config.yaml
n_layer: 13
d_model: 256
n_head: 4
n_kv_head: 4
head_dim: 32
d_mlp: 704
vocab_size: 4357
activation: "swiglu"
norm: "rmsnorm"
norm_place: "pre"
norm_eps: 1e-06
positions: "rope"
rope_base: 10000.0
rope_fraction: 1.0
qk_norm: false
attn_scale: 0.177
bias: "none"
tie_embeddings: false
parallel_block: false
init: "orth"
init_std_qkv: 0.0317
init_std_o: 0.0394
init_std_up: 0.0454
init_std_down: 0.0454
optimizer: "muon_hyperball"
lr: 0.00679
beta1: 0.95
weight_decay: 0.0
lr_head: 0.0277
grad_clip: 1.0
warmup_steps: 200
schedule: "wsd"
decay_fraction: 1.0
decay_shape: "linear"
final_lr_fraction: 0.1
batch_tokens: [65536, 131072, 262144, 524288]
seq_len: 512
doc_mask: true
train_tokens: 625900000
steps: 3257
dataset: "wikipedia_en"
Each number is 128 + 32 x the weight over its row's rms, rounded and kept within 0 to 255. Layers, rows and columns count from 0. Numbers have three digits each. The size before them is the row's rms in percent of the matrix's.

# layer 3 MLP up, 704x256, rms 0.0454, rows 85-118, columns 0-63
076:102099139107148119128129175138125105115155074101174191143106114062111082115127158120162152099092170124134146125129101161135110101120142165185157080153144189204145117126040161108132173123119175
085:111148073110192074099101135129186142154178114178129119149128117182082078073124113075106111150120149134143078136075143052122155134164137137072124060099106131121115071188088132064145127163132082
112:126096089144088156135162149100089125143101139179175130081143159111136122103180129051141130148119110118077119138126114140083136107126185143161150158146103138109108153188161150074107174123144095
099:136176147125135168154097065134127094117196159179060118151204109130163213128132146099106144110156129080171110150123100150197133167142118115117185121135149125135088128084130124102085129135167084
091:140100148163147140177139117123137146153150121139128176121102115124145142194184117131158091134097149175102132191118107127112076122103090109112100099117158135155223118120186128206182153133152114
090:125060089149111150130207124158152100156092100100138107149133127126137191152181141143164206093144194082144151116111145178143123076126127158127103069086162131179077109080123139118158172120100124
079:138138102123148083134162099156156089131141152150109145106136126080147139126143158168106160117142162144123105121121147126098144126193120128134138193165059109104158072126207184143077130161131115
116:088143120185137112119063129167105136167117098163154159130143123139085097178153162134128106147126085163122152164133062096174103115120073134134181116108165143089095125128101087121182135167096166
104:103112120145115078131166081144091095136147198153147144108153119135172139169131120112130130176133161110076167134100100127145056124099162176128166074123102125083176132098141170126157179141115071
104:119099068128152128096107142140130048156126094121112105132150119100121103083180136066152163084118116175133083071076064117146093122117122108161176076067136118165169196141138104122139130138148148
115:092098135158099110134114112183166115162131174130113174177079185146048109164110149160110161149054151066151108103114194145119157137138150147120130135149157157140127090129090133111104119163096117
089:160140131120160152109112118125111136083132115111166149156071166114070149138067113083070012063130136113123153120107180139111140129138135166087166117092156116153122131161114150190176092105149153
093:187148108116122171101156101152144121102091135114132124097129177107055064106103116108135073155151170123121143175124115112080157067143112121095143181128184130146166170153146087136050153119094160
112:133138115133138082190103138113143140136132124171113077100117171148134130097147153103129097106129116104123180197090168155143138123134112197150177174126192121106146138107099144143131121021135109
120:165082193113111110099114137145121095124072142102192103181129090138085117077144074069157121097117111175091119169122109170122102071166159154143139057106159124138096157122116132102158152185152128
115:147156095175156142169042129111132100203141140108127162182133125087151180141106163116120109074101073156097128116080112107148128163084137112114147133177141126110163104158170106159106092109145162
109:115144105200165139147121116092149153141121151117085122127095165163176104143110168100073129174118116103080106143060164186172147107189118117135150088098115126128074161139157110089084125118146163
099:135133057175116137096157122113100081122189061177117161134158070128082123065123093137115149108141132116159140143148054132109063154155161114140145070093107177121110154119136131186130158114184077
096:077127092153133165141097127086174072114133147106116064102141155080184123089071100159173157105112098099040128116133074152103117159134082110134151152134184174162141136076121114166111054133110153
090:117148096112081109098117130123111163164067107094122165163096104118176158137096143102140115088131147111101146073123159117146170097116089102073108097192118163069088138226122157139078082149113111
089:161120206113081075185176137126165127058166108115114148134079163182146132146068171185127187107192133128179098116118114096102128179154103067105119132172095116133125120129148115098068108124110114
085:172132164177113145077121099137167156120116139212091099091140085173141117104094057140089169177186107117092129144125152170148111128097129125137099167122094147107140167149159114159128121151091126
110:117137064106167104138150091164169096143098060129077060129131159200147121141110131147165150157140093084101152124166051145106187137108132180159129118200118141181113184119092118141168124173118114
098:100122093156101171124119150120120159116205164117089131122111153168085126152138148113154158089135118166177060166118144117165124105087059076116129142126118139106214189115118154159122128175052171
095:123138134072127072133098146133157163157078071113111126129144133159072126130081117172097178121106117203117131138057132104137137122134130079101177121198113096178089132192139152113160156187168064
088:117175106148120100179145118094209177064162152067098083196108106170107142076092126148163125127178130111094125156137161154128143133142100131185128104046103098145156157133092141133122171155145118
084:146132157139145101124132170103080146096132144229139114122176125151118099090167116090155131079125114123111125079102101151105120119169144095079164106129168137088195159095084140143107111120120134
087:134124142180112105034131174168133119202112124166102111084135169152099155157166072091107138077098033151101062135114157159161098145160090157161138079150107110110120110148164110071112201110101137
087:125149129114128141091143159125121144108113104146098098120156083125122127125091109112120162140072143134093198134110127192111098099152158151099130107089187115180098175072152187126097107123129125
111:178143151156091166101125127196094107135082070160135091108159140171104137171153170120132144127076160165117147152126097183078157135151112138086127120094114077090099220097115110087156140139129110
093:102131132186130146141097127183061128151120118166145099146088153151144145151099050128151095077149083118153141160114111133119114169079169104134160083101090111111146108101144126155115121173209151
118:126118154144089148108082128139113080131126090108131107097170109097194112177148089110117177119109120173158100056104105113108153146093151121140122148074121121146111110155130097104114177131103152
099:124076122123161130111090133123163136158088124159087168124107090068098082124136112122130098105165150101154176135099104149158123090139136118115131121107182123120175100161085163138215171098089143
083:148088120116178094156087165145087131186112087073116059122154106177145116139084162164139107186160132114091126065146134130098121122129109194102141138109122132152122177174181164099134128142139159
# layer 3 MLP down (transposed), 704x256, rms 0.0454, rows 85-117, columns 0-63
090:161121137128191115143076161125113171164121122063077126135097136112151136143139166098139148160099115115134095170145112171168099092123140157206169089197174162174141138120077157040106129141107124
097:115082174131132203146135133149108099087152165120150130156101129107142167200099142207122138083162137104133130074173134158132158144128136140117164141100095177102172191091167104149125160079124159
098:147138160108150114127125100119112076106195110075092130141155122154140136170134091133168073124101131137142136139146139164125130117140123112120167125081159086135150055109107172151133111167070156
104:122110109120186144124169138153142115153067076098143147151116132124134101075127107120131095115133130186097107104104146053113142131158126177140103106148123124114123108152119119084128115116108118
103:063188051139139189105087119119084063153167145120124106109134111137102127103108115096192164150125142086125139089096183119129118151125136115107117159157117091128057109135098169089089109135077117
106:183162170161143150164102171114134165183146158169042149119066110123120115167097124106160064080128109120120179119084095148118077128083142119146129137162091148095176120136076092165157130164124112
106:113167174095082155210111143099143119101094109119092114172135081185132158150137119145140078123230122128134141087111064179094116125110189123098149142064190169121085133114068129149119137152131131
110:161125146137133156172196133085095119102133111134045102135123127100203142097099080128153064102142172135116131114127201138100105138117150131093154078136111134148150097151154153119079144092152137
097:178114148101133159101089158131119166116123106140145114125138143122089143089128123117118108095103112145145116107124182130122186101169094067131107147148173139136102118175132039124144060124185181
089:122137194153103115130084144134149217112121188147161118110102149129119124185106106133104152180106145115108168173162175123128141152116136157130057199166089100089078033140098183139140136116074139
108:149109126110105144085165138052119088089168130108165150104137004125215136158170099125113118117161098156087129176155093114126087167116116108160118144132103124118124161138105120150131097090165155
113:144099179135081114145085087092111168133102109107179131139092143150093166075112141116111085098129090083147159115131142068096092099093090136201117154127170140137099116219111127186130088126178115
092:238139107088128161082144128163093145106110125137130126079129169114029088115140136092132122127177115164139132166162119065091180105118099130148129144147153110149126170148162091146096134122107130
108:063151134165138115085149185165182149143072131099128136172143121159083070159094029094171119155101120105114106102162084121129093117104098061099094117148084095162064172187141140132159148211153159
112:094128141159108171130150231093086183153139159129142180103091097166167046094120176149125171150116153104081112117102103089079131161116116118109147166120189144125065069149136143096136082105168107
116:139121075121111135167126139116155129076193182207168157133095127163143062074102060032084101096119139152104174112125169145148107099125091116085185161143156168183101123118165126081126099133112165
106:120146163080086128105113154157142063123152119140143154119139083095130143132132063130135128115144122146161153112179122131121120177079110126090080156139156133145139122167087147174161113140085102
099:094127188098197115147106141144118164174178128081105155169107098140161193095140119092068161097124107155147146137132179145102140174144102108128115133138180147168129128067150049155144091088098172
099:154078157135145142130185171160130112134084105129128128173101094132148161096084140166060173081131159167104084144130098158131150199148135156152117068102096056131140089106118134113155156138125112
095:114133077142144139156133142080166102098142143100116108112094144124079143110153126156159157206094111162103053127129135152120154113109153125173084166085130083180159075086173128096122163107160148
107:164089092157159149132076126178107193202155147099141084152126155054127075078163093143081100100110137108054156147160145085117159106100128112096100125111163095114171124075092117161178156109179173
105:094091128118184176171133124193131159115148182088155147180127181094104123168133150140145127132116098123151116131187195119094161103152164148162153077162125164121128141094112153154075128161157103
105:129144161157150180152079146111102129116106140171171202106143134092127146161159092108125073151110146160162073120091209108150107121124123082083099122077122101136143078110193106124142131119140120
103:142098130186115096116146105113175153142123132138186118162150187116093116203201103144084108146090188116136162169134068135133127076135125107149131134112150126138142113127167128117094137108154132
109:116156134144174132089085122123161168130101094105142122134144186167111104131079171186112161137131125139152161116044126114165131127129142136089125158138144099132101164216110125128178151189164144
082:106198132162139098191121145132184142092162178090122110182105080144100174066083114129151130130194135103093119169133176154103156134172103161153127111042105082143159187098116147114151163188124110
092:126112060098157061124095086103158141136142127133151137187098099118172180136143159162101133143158119143128153098168112148128136099137129095127132122138138096195179121100095159173122169198115131
094:119088146091107167188149133122101150107137153160156126119089103089139139088116150153083070162153128131157127136123135126133107188105135093157138092050142123179141141124154101171168098160153100
107:145141126101142101107112113121175130158129184118129188145155102119167179119173154069144095158119033079103060094144144066106131145170120110172104125151072137148111081166112108093206133145155142
102:108108129141146123093129099143144140104106149053116115131125178153135122176067111098152163114143142152136117078084135139165162040114136077098091133149208195118153116195119125189147094121147157
101:119145096089126144119175096063102160070159142103087167130154133133059165170100109152088192113150136152145102094120152139102143115111131128080127160110165078072163129140100179100129179093104112
123:147147179052120164168066052153139144168095185125125116169137203078108152076033174038118137060135109134141157144107070130118137154109119088149108131108102165146119148169145140077122152167136140
108:116137151097142156155201092154142122111130096131126141120148203171147182107102106144126129179118087186079144097121165076080099139118100110109137192100122196143085123116167091082068098138129117
# layer 3 MLP gate, 704x256, rms 0.0454, rows 86-118, columns 0-63
099:108078179151104198114147097164102115084092141129142157136092118097167149215116158243126123081156103115130115109206116167129152145130102152132170167126120134142144193114163091157122146088083174
099:171173116153137122103168107129126091127183134095120088136114128142189086117120060166124106170150136163146131107167119110080192059142153121113165144055197122124134082141122130116092125127123173
109:120141153145125158165082105092115151114224116174121124105155105110116130190156126148134152130096132080160117128151125191129150136109151107123183103061167143148131127098144127166128135136160117
105:142109138118163096157174133130167166091109150130128111151151123115192137144156154123083130155171111169147108155159097162143136133144104097133114117104154176108195131100200110158138148132141129
108:069083124082128089084140075157134123063126130102192105133173091112119148134123132166078200153148162132129063150187131118118150102178102124120122086111116116169091094097165196109066121120120148
122:122056069141156104087193107170110144153176160160177135086145147091136136107139142144100192147056135128124119161134157120172128118140079135159138111178055102148136079140198138087136127133137125
106:140125149062143133085153104139146130097178116137094136130084074133143152125131129112122118132135162113127193175134139171105124071116155129108172102134093135148132112146065130143097059184097122
103:122075125129148083153149089161160060115190184120170172146145118167164152139145123130139133175141166119153130144152070108116080137120168179128142109109094134133121150071140145159101164164103103
096:136112101092166129110151118120117099119111109121138173130142086087124146071129151100155085097133128122116114079086082108136115119115103118122162030105156176155115179097139098068128095137155129
102:113114164123128174088195074075063117134159189110137133103108062129241120096137099122133091150163123109160111098142129169135131149074134145162156125085067134089127108141068088195111078144102192
108:168146170144064101127127143131117129175136116097129129170124140131090175059133143159178175100162123105127088113144119116126084135108140098164110112079138141133124101175092078120103124141164128
068:187131139058099140086119141120077159154136125114135128113132098156140163147151130123119173089168054137138086129178152094129116139113163119213103104168087143117093168090178120149177107110128090
112:126115152094138117139124062123093121107106147172133170134127147127112087139130143107107129118150089149158157114164120126166099132102157122150119216114151140118173128042157111154139074143062132
120:146191121131120160088102214115091202134117148115135149092094108141154105090096157142173105154105131074099091121097083082105117118163109165124124162145143190158120134148131124166117128124136171
111:149086090110079097086203178148131160098121156179161100117134161177062169148168093100147188110122127048136168095138130131131121064158169111159169118103156126119134095100091155132118147096143102
088:081163159108126106152074155121171124136146130156123155105133101078159073120106154191105141123168134182182146086154118171098131160108132181093087143087149145122137126113131115173149086133121126
103:155134107125133176118113129083150094068077109167115073082126132122095044182075155139118100112144097095127098149127123138110091136155131130141098149132059136137095132202136201128139155150124084
098:082189113101119091112071154130110125123192139039114146111124136099128166110138129123141135118176118124074155106140115107165075134079182120120116162115109199172120126151137158124132122122123123
096:153118117174160128123129145088131090130134187107115080169151133135111092084194128127204119140077078190145062071117125181140127136108172149164079122108095093160123108130203140112110123109093142
115:124121110138135118140088131156107169179117171112128068131128093084136122079151112160115083135092113093062135146167144078117169067080123142107113169117151146141162107072112132191232131097170176
110:086112111079207146169116135141115126131140200060157161174143158120129123184170149146141104104116123117167124142225153106097168083164183128145173074159126109137096135082121156160086158137126091
099:120138083139136096174177116170118063146114114150097070148134085136187087098085125129148140076123122083109162145122040145104150166108102188163112132139135157175096151149108128115155142133091140
097:108121104103161120174120147178133105110120194115054182153161127152065159162159152138152144113080081102107159106156181118090121122132171117129067143091152154035142127116097135137116128197122095
091:156175088061104118160090190142117114075077112168114121156092128105090125085129121090085119112110118111069130095123148064090097132129122090102184117129074153061085091107167139117126132145090031
064:145159138169095143136055109097124092131129105156159148086115158114153184077123193107110133115174093143131084134101176141172161155144157149174105097163083131088113125162117105139109143078076153
088:158148133127076166080148137170105109113071096163110154106143186104034094135196118126165114070084128181138179106090153106154118141096124114082111120106133109141130192152143130099156160087139118
091:085111099127124162171128116069092144056118121157140145151122109087148137085143172127110073144143169142181172115165117092115158167099150120115119190154129146170132148116137162187158056187212078
124:111118102151131146160127132135079097095072057159109074136129157125083085121108094123095124106163195142172206188112144186136108127129130121095127136105165121124134159122162153136051129107106105
105:177188070162111087104179087194162131190124137042106103085115105135151071118118061126127158118174170164124113101132119169081153072190117117142123145098103153111148128130130105148150179140102119
107:086134098140137161075146081099113165084122141122096183119126133140121170162103109185083165133163182118138078120137149180111144090117101128106113188122204063117142101139115171107108145129104133
112:163102089057109053167122148116119145137081154174145112116124154120081117144111150142117084111147109144089149156157070133108149178150054150113145127154141131162117137153168130174102140096229109
110:169138132163119083122103136111112113161052153151110111113160116127115097129166130094164130107099133066175135164080089146133075085159135143126147092126141092115189105171075151110231142119162174
097:127101155083149084191111124180154132160104119098100145115130120098164169120130145103158156183134137136153101105149133145136159122108162157157111127126161164093087122167123144136120141123148194